Weights of a small transformer language model.
Size: 14 layers, width 128, 3.63M parameters.
Architecture: LayerNorm before each block, learned positions, biases, tied embeddings.
Training: a variant of SOAP for these matrices, 141M tokens.
Each number is 128 + 24 x the weight over its row's rms, rounded and kept within 0 to 255. Layers, rows and columns count from 0. Numbers have three digits each. The size before them is the row's rms in percent of the matrix's.

# layer 10 MLP down, 128x448, rms 0.18, rows 0-124, columns 336-447
097:085107129114147114149154126193153139096129144158130155113132115133152091128141111094150100141146128150117170126121181096124117109149117125141160126116149140098117098151132179137128159141135136135135113129127151136110106155155145131137106136153149130120138094152122099134132140136153123167137115145143135133144093165126137094159105122136
093:081141155134144130145090096158141128132100123081095111161137125098090138132089181115096166115129110125148085097140130142126115142117123119131101124132095144148126096164116110147098159123146119094129155135100150113144137123137116157121098121111099074127159108099162127153131110126145114140171178109118127141123141123112130098138114114127
098:169123117141102211144123114123131131146113098142145149127159118115147137125120126137125162127127151142131086141115110146137135138114158142101158179133188147146123151154096154138109115165113156103098134186180102144160142121145105137107081145112119092144145120145157095179131107134123160094146106159100089107121115118123147135144096144119
097:133128107152131117127127133082113125149124126137102119117158182132132124102132162115165139118094107110116137109105163126107111104116111104119129181136094125117129109159161161126146121099137098085110127151141146145125116140142111156131112115123125113073100122126111124075096124106118149127139138151120131137141118126132113168168136139119
103:158134124150113153145130155086086117134108152147124110131149177123156123126092094107116160111132114157174086113121086163127147119107136140121168125131195104155186148073087138130110110151084095162145127098155136142152129148154170117121062134124119117135142117105162110134128141160117183159138057126137138118100155163110133135136145128115
098:140149122142099146134127091096091124136128144158168148172132106109101170097100143104103142122119109149152106116119124115126124168121149126112123101132116132085159108108133141129117132156132123130130147111103077138118116160152139130189126130130128182168110125123136149124138109121118165130089098134137137151128132124100087130094151133156
089:089096112116141150089152138096102169075150168087111134134149154130119111104120129121117152116127126144112142126134115125134159100130114159131130119108153110108157112131128102129117093133108114105114112071112131132151146155136179146105153097138153152175123090108139169150160134077146141135145141134119159137132171101130118138111086127133
097:112149126112142147113115173142136107141107124138086136108115101147151136122110163157111153108111132140145132173147176132134113137151158148106106139122108133116123125109113110146126087130121168163142147137096136133146158145166105176157169101163103143153145132121159110157110120134122159141140119069109178151158116158137057124158108111128
099:151109128109134102126174144134092141136123133134106072138147122182144108139091137139080143164056123119102105154105146171113118130147137166141158142128124123142095188146152095144151146109115119123133125175141107135076078130137135134099165083098193137126139131142173122144139090122143130138127160149152126158135151135104121094130075161130
108:088138148142165132116140117173103142149102056126161132147135098109114175129132163138180130108135121126078144147140069144152152115132163138151155185149151108140135130118094128166098137134166134139137114132136133124147142135130109118109124131132112201106119075078102119144127141162124138118149184129193126145158132097137104117121154116174
104:150142113124146109094160097102103155127127161125116118123102122141154163141088169169131134112111103125142107105145118122119146171147111114134158122148116152146127115093110141081175146160160118139097128106136151113119124119113129118177131124099137163117161093163125122137134149159152104162129097135124119134099121175117104161068155139048
096:124097130123105151128127117084114099111108122115098134073182166126138113150128110128131113108176107186162149145124111161155117087167132142155112169122126165161114157149138114116113088142158158135138107144118075117121175138138142171134112136130134147099151117137112105158098131112112212113147121119109147123113140157145121195121157166146
099:126148128101129170115116100122103146093115141125145130178156156118106154096155104139108167132170129167158162102128103130118099149129137128136107133120157092112180187171108140092114121101138087128132151121107115138132128187078114117112142137089074110117130139109123147143104176149129165127118161131121153135121136125074100153077148155144
094:159085151117124110169141104105139141082185099128087139147150076112136119120123148138117100103103123105141121087136136117144122129111079123102144123172169110117113079102164140149130140156136093130092099128136120111168119163154172132120127153112154160130149114120120137115110128158115125137107168160137147130122110114111168142173125144085
098:138116159104108147079147125147114112090153087120120120096116130153119143125137099127142139102167125124118156134133134095097122109131139153089152135149090092130100086096154125122112133086134159137150102136128145144117096156135093115154104129120081146154074126146143150102115118164102117132122099092119115156155161131135112171161157124144
101:127122150126090127166101125152128138115150107090135137105134117140131140125113151117158137134107133145108081138187130118138140160094177133107109142191125169107119139124121156143105131148176102137117128113134107115164094170141121143134145125133119160157127144106140120161128156138156158114123138141158139108132118111115138149192130127125
094:124134058125159117147137159121153141120096125121144134136130172164129141116090175133129112137140161107099130148115085147135140126131124145132126116116103123130109127134119189179121116136110118091164108099117117114129092109105134123133100122142136149142112116083149159149131108148120127160093194121155116114138113139085124127106151120099
105:145125105152143135168089108113105126126133145150130114159150113152100149139123140132140110138140135127156124080141132099133123128158135143134121136111114138126166147127109149140083136127150122144123071128167134102142135160126155129110149119147114152113125118145097142117117126126097120139101109160129132176101153142166130148135122120112
097:118161145105125100104111152077147137172112122102117082130098150117120157122139095092103136150148100123123177176098121129147135108128155093135107119146122132130141135183120146140153111122165123105121126162091118117116125089117152118120122122125146082093169097097071102158163118154108173130128130087099129102161113134127145118086132178117
105:146125098134110135122159155093115146096105108110157125126160117129177119168167120108109173106103112119103115153182126103113104113150149106140170136128116118116117155157150155118146119138121117136164102145173090102097120135135156136151115133137101118103111098133097138152115132156069150105104156086120135143145112096143123107203138110106
104:080127155150104119116142131120096140124142121135126127137109146127114079105136098152157130149120126123146117125110141127133134133158136145115143146137140129112118091131131098162141128120115080118121100139088142147107119124104157125162159168113116135147088103133134132118147145154129132123175207159131150155140097089098131105092110099122
096:110100128114106173118116099108102143156126098106118113129107133110121097159128144118137135134115124140165129111131138146149114130120114147118171111188091139138144166119148120106161149134077111119180119142127146118135088119119160137113148139092159123114138111148130144125109121136062104111088123050141178148120114129141151173099126146126
097:137137138115137127066155135145143122131137151092153129138136127167151080158150163161129137143097121143120129135116111068086113115148063075150134132104114117142145161159078104115161135118115115105122133175130123130113117114108091149158143124132122110121113127121098104145142119109114145145092128113123128093118126124115110147124121098081
094:132157150171154148127098116193151143105158125123126126121129129140192056138095106138127168121136111142091108124141149120133117139109175136121111081141110173130088132142171146148145161120169123102170118083084133175158110175111092153108113097105137107146102161162147120139139097100133080100165142161155105113119143161094157138166104116104
100:143153131080096134140102122111131147068144084157130129110104156138116143098135151092146123117131133148109163108129126116112121127121139119130144143161149156104149159127107115136121131134132135132122160169152117139121106156133112103108122097121081128130119170178129150142117114124104131096109126133089107138110130146128150121109108141153
101:122167127171124149151154137079105121095118164116139114097153132152138140144111147156131103102106108134108110094137144113111137100172076132129122127155145106153134076130147092120100120114116110168120165142131085137111119145144077097115109132142133114157189155087139097101132132118132180118091137104144120161139104095156106117140131150127
094:128139160116156136110114108149126139123064152088120145151113135133147126139125105115150097116144138111136159128121127116093114129134154150152168158120134122135123141051122108122131138138085095147143168066047132152140161125118163153121122147126109144164131156127151115066103147127131111128141154119130129088091109141149139155115108125150
093:138157160116074115183078156150122140128162115115147143151140121100117097114117129111132175138153122117136124084190134135117122147119087123132123097143129108084119122065114104086149179134109123136170122137111104123119162137115123146120135128168096126118117109153121122101125158096094148072122174125127135110131103118120113125157128141136
102:123112111107174122135171139134122133144155104118134109183123116099119180136116112176136107159117159112119147169071113102127113130113089117114151114079166114148097149138133067119106174131120153123134134128107152114130085091123124164117143166133121142124155049176141119134129110121127077139170141166131134123134128163092125126160138120097
106:084135149147187102110125090142098133087140064136087098136147135185139137109174176133089193109151149129133113130124099123131111101136135122107136122110115153140154121149161066134150166118138137139141092113101096149155113157077154182136096107149102099074132157168133128111112108121120114143120117133137146151157114142154177144153112099153
104:145131119113179083141141157156111144170114169150151139121161129119150115094118153134119099093119135112092154103109111160127135155133122121127132170122095155141125122151103111138163128087098083087125109145117129092088125146120094138116167130080118115131125122163110160129114131116131107111161135119160046147133160136087122130118132129105
108:113136158101165180176105065118112135137134141136106148127121092103151134123186115149143107149169129131111150149141124118122137141126141114126149158146130065102098115097090106138148125093111116147145165142110142092106077118104132130092169189092134116121099090106133142128113125150125119104111147058123175111099116105138116090157147123108
095:147127164118137118095129086094145134144103111126136133087143098124144137131115117093142105137180146133140144123119146121108174117125127147160104113139140147135075139148109098141142124141148112161157122130129129133125103117088117160130091168101133087144150087200148125084134132168142110129111153177105142107127130119121114111116137131113
093:176117116119131121087138088130158133096147117134140114165152118098122168157131095123109136173108112107061089131167092106088103145139122130147110142127118137126112135177153126140140130098128114148112157148123148123175171117093155130094150164147138127175122150167145129096134171163103088125114112122125187145150157102159168127152115108099
101:154130150103078138145155125153136195121133098100127090107109130124132126186126123130161153132097179118148099088135171109112110094142081179095132104152154115141177124144164122133120113087163124135146124144098173118149103122155116124143090159115158109156142129142129114085132155129116078122172105156134155107168130099138110167104089118140
096:176098146129126090099103134128146117143104085119115086129170117093156125157121094136119121109128104132095117150160084156136115159150107153114149093118144129131130123114122119146114132138142104134120087170171125113152096124141121140106075128102121148107088136106133139122118126100118158064169138137097094097163167105101121129082156125110
095:122153121135103088145116147157123110139168095118103151163129107103105077132124144126121122116120092155118095122139122119124112168096118156143146119157180139157094096117159187117142115095121121161122133130142160127150115112128110124131161175160158133126109144123103143111090141128133083173144143128126167115119151154071156118164090131165
097:138157134080100149142119139119127098157163133135167141104159112132107075152133142118143153151116139115107123132092136100116120097130098136125152172056122095111101070121136108127134120161103189133119140160143109151138175129155089115155119163137072156165157132099121115105149151139178119116112106147148129169121165149110085157127125108135
107:092126133102105131107125112161111129108146127118117123129116118113084121118093118117110102122130118132127147206155127125114112104104152128123096115142148150151116121134106051068143092126103156131133116129121144141120121114132098126142116121106165123127106132154103144108138129116146083126144148132130149084122149142111102123113181138101
096:125112127168153132122114125104116080096114159111125114143143140146146108108141138144071103131136104125128135124108104118114111156080114147174101160117125183109161120106114139134125123130082130135179133133132140142125142086120126134127140135136109125115177117109098169164113128141129159112143132169140148164125166112129139165150119150090
098:166135147137162124135135137053125137093127110102118119097110082122069117141132142169127140169132081097122153129148110095146122123122085163121116132152127158144128149148085097153113144114141110079135177113117105110098155119072133135135148105146121147119140139157157126156121120145156138104150119157127086122144145110154199133130132142143
098:070111102149117077122155148109163168156113175105182116107139126122123162118175121131161109116146096115127152137109105142108100143139146147151136138097094133098134146126128074106123147146086079142085090166162167133081109107142145097131091123148154126153102135143096118157135144151122126144128163126117140119162106082170125147125112104103
094:108141120088103120152122131124090148065166151140146183129137155123094055127103156167128121155102161126136140140115101128117104155108145164122122140142159079143148131096165146136171097122112165099162118103153175137151119112134147095122103135138123153107099135108157109147120138146135157126133105172115166115136108130094096125103115122103
098:118124145109107178117150111152111135167126125124087102146177129169073169146127119155124172108116160162103121157149124157155160104128138160145144106151124148127132147139130158126093126105160068125130134137131136139108104137152120139135105128158139108110136152139150100129108095133125119082170153142131129175093126150174106102071112151148
098:117129140131158142118141149145120179143158175153149152149143122106157135143112125151140103132090177123116101114114090135088127116133160132114132167091151109147143127153129136096166093098134148144128141133114091087102117132173141138151138102099088116121123125145162060081121153133142127117104080116078164087188107120149125134139142111089
099:120143114130129135114113183126103089100137150121144137131100121148134116035132163112137153119088075127107124172132147119146077123102117146119136105141165062133116129085176146122138129154165153145165156109134137090106152135118129109136143082108113111100115107125122141120084085120102126106125122145088153174121130138153108126165126094136
097:147108111141129115090124135127105116142096147134143134131103128127056170118071109084187151149148132132164139132106170151162145113156052131150123136136147116128121126082121115113137100163095135126106089164098096170111138136102154095089148097105126139147120126129161149140124147151108122131136104147104132147141082144111173146115127110131
102:122120175126172130095124162121141104143127114097111141109125146110106193124104201140119139122120120108144119127100116134112141118141097119123152110103139104098160104092133123148161121087125167118114146120139085111174095099125168124129103146159222092152103139148170103124147121119127145150156152110136130136154106131163130118132094132150
103:149169132128130129128137146121132147107145134109110142123096138154149173117100087095102164137079127116174124164116119159145153086088153146117143093124118149115147097108117077158131137131087159172163121131046098087087117155122090127148104138123141140166152138113127138140134153075139120096151146138128125155127129118097123113130191162137
100:155114112148113121129131117123089171151126146100099148096145104107160162181131156137102140080094148115127129066093112107102199079147101112119115114117148171143128099146095134114116101138150158115150076157140138087146062119146056106148149138126115138150171131147170128149135100157127119134171161133113179115143143136166110104167180135157
109:161118125159148121068126112098132141148143143149118115134143109140136133107139131115131102111122141095127134123132161134112121130104118132132125129124087164138142106127118194141118168146112163079103153141118121093134118073114116127134141116126152133086150098120130143095145141136123165131091148137142112110125103095156134141133112135120
099:080146186125129134158099129116098141167094119164114120146128102109108152148135129110139105135180095160136133110110113123123165141100117161133145117097120169110126137149127155112102178089165139118115143124121111132130115135109132136113077113114085100143145130101151119146127146119118130079116147123121143136137104117147118163134131121142
102:140103112110139107145093135114155115102099112102088158117140123146155138132092153120091161102129117120127127160154138136141145109135127113133107142096112161149110089129149111183122146124140111090150153103102146099125124125149134127104129110125139130146099115133157135158132130062104144114098124090107146141089086097102118152103131107075
097:126103157147144127115158101130144134129157146134114125104143103095145151126128118114165125132112120158162116150125086125100113116126101125125138135124206127140104125133084177153108143115145121160154120085123139115130108089131136095078136147142159142155135134084126176133148170115155135102112135165163091158131166114146122088105165142100
094:100146174109140094114103141151145133165148160131129150070122130156143132099123140121071184122114152109143115127170163099150138130124127171128083106145118113130098156092119137146136113138127112067133082136153145156092147084109171154073099164147075139138116156139156116124141116085121117161088126123121139111113146144125149129180115140100
093:087121150122104120150152115108153122161123089167116152182179120121138097120096097153148099152148135150112146139123128145046112112117113136112134130089114160147095179142088111132142139117100119141128123103097123142162116074135155163124101116138141120118130170082120092129085143119123103158139150142122127108105115112132128130093107119087
104:173165127179097107070159154120099154104105180121153140137130204193120134114143155111144140137125163135120089029146145109121111121107162130150134163131093136167163082149129085125134129093170113106095087114127120139152134139140125126129144115152154152106100142145135127069089142155140137122125172153121145154121164104113139139120089118125
101:112100145118108153090143112118124169142138116165108138132110115133159176148111100101109132128106163117169138146143122183097143129120126140155112167158129149070150126107135101113157134138124132160094077172088140138143124132124087127108125155107160172155137099085117106162107132146127166187140148165121113141155140095144103141130137202151
104:105123165102122147112092126147140106104123155134152153158135143142103125111111125123129105131158145129139115137130089130118121181126165127124105118096177136112167141129141142130087126101167126164097145103123135101105129121126125124141146078127122127151161121099135101115120111112138122111135108186113120169151132152113148107138125124133
100:132121134139094118148094154136157138173134157116135114096141153130098125135153095074127133162116124116120123116131113165129136154123120104141116094136197165146108141184122141101077156128116098134144131117147082141127149117118185119116130098127115126153139142091107121128156148078090131109149130209133113110139146123187182123126156094178
096:152151072149134178149124097127099116095117116140149090138119150084129147148122111150117165115156152134121131123152138130156102111107101118168186130121105110107101115174121125105126131141090152113122098139138105191127093123145078118144100123132091137118158081142098144118145145154133162122156115131112175101112135131087142108173131124094
102:101083102131121148162131121108138096159121110163150132136111100128141099136131097131138150118133130131120147116093146094094123136143122154142116166133108130145065119095056184133095103097139126104158109149103076124093103103105118133157126143091142128125117119111098098147131139137134102102129086131125153107128136118128130103137092115103
094:157157096123113135131091141138148143128154144126136156142132127123149116102185139077110116102158126101146121128135151150087084077096138083117140134125132103142110125120133148158111171136100140109153143124108098115128111110145135142126149106140094066165127140121092119117100152136134127165106097125128091111149135127129152118182136120162
094:170133126166105159169107118130139168180144148131120138139134093108149128113111140169118132136093150135109112100115131111128120157086162100127082141175133125122133110102154162130168137096118128120125131113145144101098130164117121128134104126179122124122172121151084167099122131170113137125129105090146113080149136115106126134127152112096
098:079110116148124165126106144102130111074150104059156109120095101095159128099171151104079094133107115117113156180142095147102108124129135114137142164103054143142130112129115138108164158149131130139156144111129107099138141101134137141118136120119120103164092113118131124127129104126151148124141097072122108124089077170132153127186120130134
119:136122128118140100125163098132139097136116071139134152125126118136111109099094113112146118149151148118113129160116102143168135119131157128121130118104174109129077130103133118137096107147117146110109112104104166129112132147112130113129098056095118165121147146123138120108088150133155103136118141112086153170104100128161141138155129131131
093:131101122114165118109146094160101103142133133141085127105143094169116159136187145144167106095125108157149097164158148133115144113134146156161107169095101114099118111091075101110119150166169148142107162092101178160110148142150104098119134103117141141107111102165116137125153139139126099141112135141104094118126098165109115142128113139124
101:073150191162100128159140122124127140114126163128159098109092115089117099120128113125136148149162170139118157107128127118135133114129172164124131102143074134139098158135102099098120131160147134129079134170158107112118137147126140111142095132160160156117070158152087167036108134115133117079134174149140142106147097104108154117134105121112
110:100179133175149141132146102119105101168109163145107126154115137143054134120148149169121113100127093138156110129108153100192095131173150118109114087133150079147113106113124129112109115145130103134147102117141136139153145105132135133152133113167131110101104094107145146144137128100120142156155138136082146119092144163120110155104135157186
098:136142098110144137185141111107141102116174144136174133110127130112154130082154141103129108142159135139109142097138142085110129114161111152129144161116132103135127160123123165149104125125144158135144103158169150150157132135113116135141120104141122159105139135103124155126108126137135130180123164094156088152175102158136119094141130108174
094:128152126117122106115105124119103101115110138152129163139119137106107150145118138081138107134155111107143115161136127121138115134134102150129117133090134150133149150183137080114152087139138076146131109090133151137114131164142125178166121123087128133099142138158113141124118124111098152153159123151130122122115081153120120150100128100116
103:141117104104172160138120134173143150099118136146102129159121188159136129154120143142136182147127145122148147134130088086107139130123141170152121104111121132096130119124126133106095117141128124075144136125174113100118116139104110125110118100174124114112117133138143118162114150086153129119127093172102117132113162142092151142125136140152
095:191153144101145167129145142114122153133091112149168073162150119130137090118095111126114099123132137131138163122124111124134064092161161184113145122171124119138103137100126116149139088126136111122096168135172133126148103143183141142146136099089105129175136096150110089124116118156117166117090169140150110135162130131183118143098142162148
095:142113140100093145163177126095143112164116124175183110103136150131121087145128117116093124128123138142106115141108119111151128129108102142106083111144115104107144111141143114108162183091119114120085140136159126144166140130103117110146183147109102119132131101108128118155129112107120120126156153105141120192118066121140112117105133124138
097:104115154172102139102129120128127135114103130096152110092159122132123087115113142079133137135138151119127129151139133168157094133126123146133111123173141176136095109135136158138136105123117093130126143130113129100120117146065129144127118107128145096115161126125133114124158103130124096128115085120149119149139139096159120160100111108141
102:121120071147124095175134142121127147119124114139120121114147126143111127105117098100133082151179181097112140132119142155140131129136136146119120131084120135162143095131131138153158102118138113104115129138104124148101134113103127105147156138129134115122158122108131103173140151118164071172135105154112119120102168147123125136093116122147
097:129123138094173103146129102096117148135084134097129121117139159092159192081113117108164150136100148115144043113171153159141115114173128156137111120163178094131128126115107065099128144130128092150126103094164128139078101116149156125172139098095135160165123135094125124135138140135110131127144159124140142132139143125152136088143078125170
098:066115130086144161121137125120117133134137112102086114129132156140106124120121132099152145131123149135087146144135152137123116121118095119181083118147115121154110079133134172142163134125142149114165190125095074155152160113119100126140121101122117126110159089183116122095104183098148116129133120124095105168135135086105127167093102153105
103:136166121140150162160091122108094076144085137145148121158144091136158135114135107138100133122137108143145179144166120155129117126166104151164115118088131139098170137113147127132107154135071120127152119129087151112117174122115149132159151095128117113131148138106108115109159112095136120138142126130097108089103122135127130087154112132140
098:138105118135144123160110112115131118146100168083117076141126106115112137107155148132130111094119116153128107123165104129119112166119136154165163112127103139115080095128195121164178159137144119091173095109172171116105114117111165125113110115124138143070137112167134133115106071107118114148115138142167143159135134136088187143121159120095
107:148075066153143103122147177138154116125146163083116153128109096121110123153139129061074125183155096090145117126128082096114096155145146156103186066170176132102099132096120125105122130151117126163172130063127111132131103116131177141124101166126124131082135134088114153088107131134166132113094141132116120120152123130112165105175161141113
096:091125150110088121117096076117107119154112123157146101123126134096126108172146145188128127095151102129130094147136146146196132129146139102146118114117142151142119162162108147120088143090146149155164105116075128146161156117125111127096089146109145118136147102066101100141137165175108112129144087140163138114100129145139133141115124141117
105:093135125167111074133105141121095116123149148148106089146136136180096078156118150140104165124122153128128108131110128139159153112126165137089177100162047129105125104123114090177146100108123109185129124152081177135134152134148101147111155114150148151151109121188125139074124121146138110168141124154119146099151119117130126142164143157135
096:167162118125121118203162136150162103138148121144111107126131113107133175112112112145142100143111154188134112120123133110107166151132128144116106135148083145113124092073125112163105107109162148090121124101105076113079133127155140160171149069145090098135113145141148116158143115121120131140147119159128147176073107123105115130118099130092
099:061143107144109147110110101119070107144109134118138143083113144103154108116125073120087158165119144146107111103123095158135139090122111111130083106159126105147151150168095125101095103131136119134135162146138165108159138142148134154081128134118132096144102167112102085130144167107093128116148173132120163125111142128138157139143087136099
106:138133137145079139142108086130121113123139110085110138135095156098122071111140141123151136158134131154109114109145135124142148111105110132127138151099127104140138136110124147127097105132144184130106171091121153173130149106106123135126151142131109151179111108077100106168148167119148078101172182151075114143137139121091107096166123142120
098:128142143134099123133071125105152124125125112091116112102090080166151127155111128117156141126118143137140119156115109123118151167124113169112162159122140122096165162197136146153130097106092076092128130136140152101080124170118143114134133162107136119114108128122144082133096131125154143084135157128128131107164134104165088116137122108153
101:090122096134152102111159078154105138141131112166136112142145121140143154120129150146116074105117136112125142158099121140129118136153108152112123100118119129100131139138149157136157103146118122162142116103125131120137140106129121073118172095144131150136098118152127126144129089137157097159130171163112160138132085111121125147099110133122
102:130152120122120134081119105126107118142171121147120152139109125115153107179128148120145143113159090140149104128108176134134134136146133140119093129101127152123130107159110126139102144108133110135085098133118142158129121143126116132144125111092190124172142141118123158145163106115155170122176084148125126166111103140162123135146140161130
097:116159131111126159090094110127138131103201137151146128130134108116121135153111160126177146135167098139143116120162142135109124125122138114157153121118117130101121104095107137134153156101150147137117090140071139191113114092140108159095114131133141118173126126145127120143150102142129124121121129103145136130137115131144137114117111087143
104:087112137146053128140165106121168088071116095131125120102145138143118141136150108137128159149123129135139117152103097140122121136101122132144111129124135139125116118173160107129117114141128106135107136114112101082106119111115141113127143133134144170133045121111151118108107147137089102177138162097111110150159095115134151167149104131162
090:166097114146112109131124120176138091110165136110102123149132144085103144103125139145092130124133162153133143137092122156102126137144108129124115132088117116106110142143119108116098129121124103170094140133086075134120129143128146157163130123117168180126105113165108136147123147106157074156135164137134141143118110128122161126088134113155
101:163154083139142135126110096123131151090135153102107150129151116126093128114108097167108111085103114105133134151096168151113111090119144137120127127118153073123139128097137096137162119126137122084125144108183141120142112174111153116108099129120126174142132123136092163144140153168119124131120072117143116118147107107145066123175132110148
094:121089125134109116156158141093102099110118087114109127107104106171111110150143154128136158163090119132133125118130126134113162127146147079144159156131110129134147125135080175097105129129149155145152125131159095131109178128154160139125126110141181122125114150087095085132138113174129155113067108092159121157139138097157153098141177142112
101:127113115110125161144133158190135143116100130134141140099096151151094176130135151109135122095105155130098133102153115118076133111094110153175140122134156187118113155088118133128114120152111154129179147098169136118096126142100101101164114130138082106142110149139092144135132126114153137113080105141139146143121138114154172118129137135117
096:090111146185178136129117101120148115140100170108134135111132103095102140154154112097086146130128137108098150114121153156131086146120124145115112124118191151146164165186161109144110147131118119118158099137108142143121200133137101152130145155103138078123163119128118125093104104132126106114102142123129124184134090134111135142120120126169
098:167125164134155114145123086096117132117132107116126145114150106154156124148097098110146169152096144123152104128107108085142124139122142152120151107112109144134139095146155059122132132147148125088120145163135129146093121176101102129098113155155114121075137164111157110144098134124130148120125118089105115117186140152142151139138116185123
094:103139118116123125093120142138159140148124138132087128140117110108113174080095107109130156129130120154119130110118116126113124108155138106184087142127186146126174136100141134124124107114075125159135160128133144108137119152140122123166168121128105122140145151122134121139164151111124137130122102126137107136140144142110128094110109102114
101:102136124126162114118168140126142110133124144115146107110115100145114117136193090126152119133120123110120142147149112117080123148125107132098123157155107156137136127148124136158119146124167149210148092196110152103058116056107154124118126167123107138136101146108121148100045124143084146133081121101118110137086175115177134172107118160103
111:143105118086137115111124128156176109135117106155113133086106144164111146143132174135177134135166190132153139126100153089143103144127079126113082136112130110094129100128156118137092155119117148117111119120110174103147124143104147104135154112180118138142125129090175132114151141137166138124109114182123110133118136121087119160083155173125
102:123134167160130082136155076111119121129118130128119159170132112150154144106157174131129114135099138108158116107110106110108139107123151106137123159182147110161105123082178143117081120123166125106204171143109133161127096138144140114144112107112106159126156168110110108102108100120116109104147130147112144129116107146136148143148127132143
097:130124096141160170139160111191113124164119116116117123110059146129125146116130089072103140138135145163130111137119141145121148142129129134130139127133156147123147110133112139141115098132137149151067114163178087156110114144129116138144201103139101130149132162153135120111141155089158123124148156113152123146177114113123116117098120136071
114:063126151136111123151170126152138119106074156134124107123187145125173134094138140158130124094111117112097126125118122103121114135117148130074128167099163109123139130133168104115148117155106114153189130116145134117136170174125090116145111111151119126102114126119126126135132149102145132150125144095129143122095139107110063135134144087131
100:117124143148142092111118171179137124088122137142071172098150114116088145153128163130145142114184142156120070159092156126136116134130130110086109130091179114145119099134130115124150100126131103103118083129132148100106161160091126128112147157141103157157128119139123136154097166156113105130114070135089125151073106148081108072114122128139
095:142112164145124137112139107138154131098175157115101078084133143124118143081132081086080142159142139120127116140134155116096086131111126135114112155116116131119097140142134149126125159153130127136108174114108111101149107131141152161118115147121067133131140139150083140121118107164173083086116118086124104146138117122129144159147114118123
101:136136129155117102099128142165121139152107114138142101113131095134120142093123117151138152099153130119114119140149158138135125093145099131116118120152114092093114166140108120133171119088140140164151105151207164144121144145130134138126128143151126161157126129152139129139138110195153135184150087131135138144121107074104116140138156127111
109:142157136088166103130069116141117158165137093153124123113157138116104149145131124116132099164147154139084137129106118119112125090089148127122098122113093138130137116106136117126077109134127133094132111102150095141151138149064122117078107135147161108146168170088155105144144114148142168146139134127124084104148126129114187130104149124162
099:131166140150136112107142137144103109088130101134141136129115141141106130129115120128156105095146146132123071099144121158163169097148089158124137090132100124109178130129136152112098171098145105119122088133162136142120125111132149117120137088147129098171130126143130162152119091118117103086147106143151177098101138129078110100133132151137
094:161104109093139088132114174154123110094151136130141100137138112128138164083136159135153092077123148130129142110132136142127141107114056111146124139132140113092092110132113143115110131105096125108121118140105106108166144131149155153120140105100158089128126065152105132127138102124121111149136107154132092152099127112158140086133116133144
099:107127153146093123084100154135147149123129167110102130163126142130148154107083126152124132083099148146138117148133103136164165110144183130160103106117085140138165124141114116113117106131117171101146127137053170118158107119148104121122086117099161100138110139129121139126164136138155111143122051123134115153102119130152104140087095142119
098:082141117132103145123144150094124118139109110108144105171109151120134098123095131097113137173151162118124154091079117106137152145132109142125098089132120127120115145160084085162126075102137113122091164136121119121084106125146123156078087119124133158122096141149146152148121175134134151135123080144147115159089163151117118073127123134151
103:173142131138189149111111132197112089146175089101132109114175140148107102119106131116132118106120149136143161155155103145113152142099092134106103104147179170096107106113138111127129142126108102142104102124109130140136186115104142114138092096139143096148114139131113150134116122143166129119145132110122130137122150148136091191132123127172
096:155141127111130162111102102140121136116105076135103111140094107138138153169094089140115092129164180133108114067167084135114149148126146132113122139153093131127118080110111043160150154146121109096124092161133164153151106085156083138114152156070119151119157118132101128112118128099137121088159167175143105155115155136108098146109130114143
097:137160115135098124148124088134109120149149063152125125096134107100092152151126132108124139128128135090111180208170133171131132114124131092108149167096139146114094130154116137106123137121087141132126165127110140084133107107156129118090138135101144123157156109096134129129139132090108120116106074127164121146102159132155103123149152106136
101:122099117125116106107136096160143152155145117118110106115153122107177126172124171091123131148118140117114154151148101088133136080160114117138121122104115079117114130110150159188124121129143137135124151110179158173147123147124133175098143098148135155131115154122114110158171116122113118093091099143123151164082133119139117119179110100110
102:090131120170112139142108169087122093126134144131122098124116150093111134142143126123133099114157142114121100116135121132151132101128114100119155122171109110145131088166112092094113162113080150118136147150185146134113142147170148122141082123099082139181129113089129145110097151124119087136115151128111147119127120148113114102109152122151
101:153156119150155153143142129143121155126111094120148141161116172140128163091157097130139074122154131088098134138095145098151144108125140177159136114110120119124135172138113123102143146124173212146159177097114182130181119159134136102117106072134124097152162127138151141117144123124153082142131141101112147140121114131149156121135125100102
103:189116115114178120119135099143095152096060120128158153121128110124120177147116132093176102134136119116145074139146114079136165119197138109174140132124143140105112116105131144113122174115103116137112135146167092173105163127134111114093108124115107126112163144118173106131141083114136136131130098155138108118117135114106154139138121166117
104:182143093097184165167121116145100146154178153125124127079152151115102115122139158116129100122109148119130113092108132107100159127120120142116110125131090107121131114162096145108122141108099161119094177160080123115144143100153137124139093108133137112082100094145117120103138147128131107092128168109132194126120152120152105073120113137099
132:095117119193155160105160130114136132101116136130139122107152126138121113087120096123137173095121114132115164117150150109134074138127146134106089123126120119122093129116118161124154144174119122119105126099078145137120112148139119128164148151141119125076122089133116141131100149124100129134125076093145090191084130137102040127125086118113
094:084181119150127113129100105109136134172138168096108083118124112145147113152134136149105081139174134109103079153135132148134152103156122167105128103090129115122127174099159111125166084169153102151107165160110141123096094106090139139117166123139158137165138081128142096147163137117126174116094177116133141098135116099128100126152147145133
104:118136104147114110124097147122131157129118117121108118168115115150177083165133086102132138163080103126129157161127128118114103159099083132085119146108136120118120115121156086086126126174113114166115149140131094120106121152127100188151130146080171121127117113115109143114097147119119149163146110124135135137153099113088132112165151118104
097:159143128121161146143141093108131123129109092091145135141162135114124117132163114126085127125102126155158082106090128115139171084155139120134165109119128128159113139123148184107132129097149122182135080116148102099104126093067165100124138165128101173142114140132119144165144176128108157122123120135150120076112153111127151092124121138135
097:119114153151122121130129158087118111113148096159142157141172114108140139085126171107097153108151115127125128139108117140127114090109118133137135157130099128113176149112119077092157135150107134151139162067141114100076138083128117132170099147107162135100151095090108151154167142093160115116134112132186124126147160140114140106151149110143
102:068135115109087080146147149113146151112120173150148118187125140133155133094089116145119132160109111089115152097130130156156123164124123107096117137111141144140141151135117118090124148134159163152152101114128150112103133096101110125138147117137134074133117113142115129170154098149165158099154130140097126150114097132120133113124146106119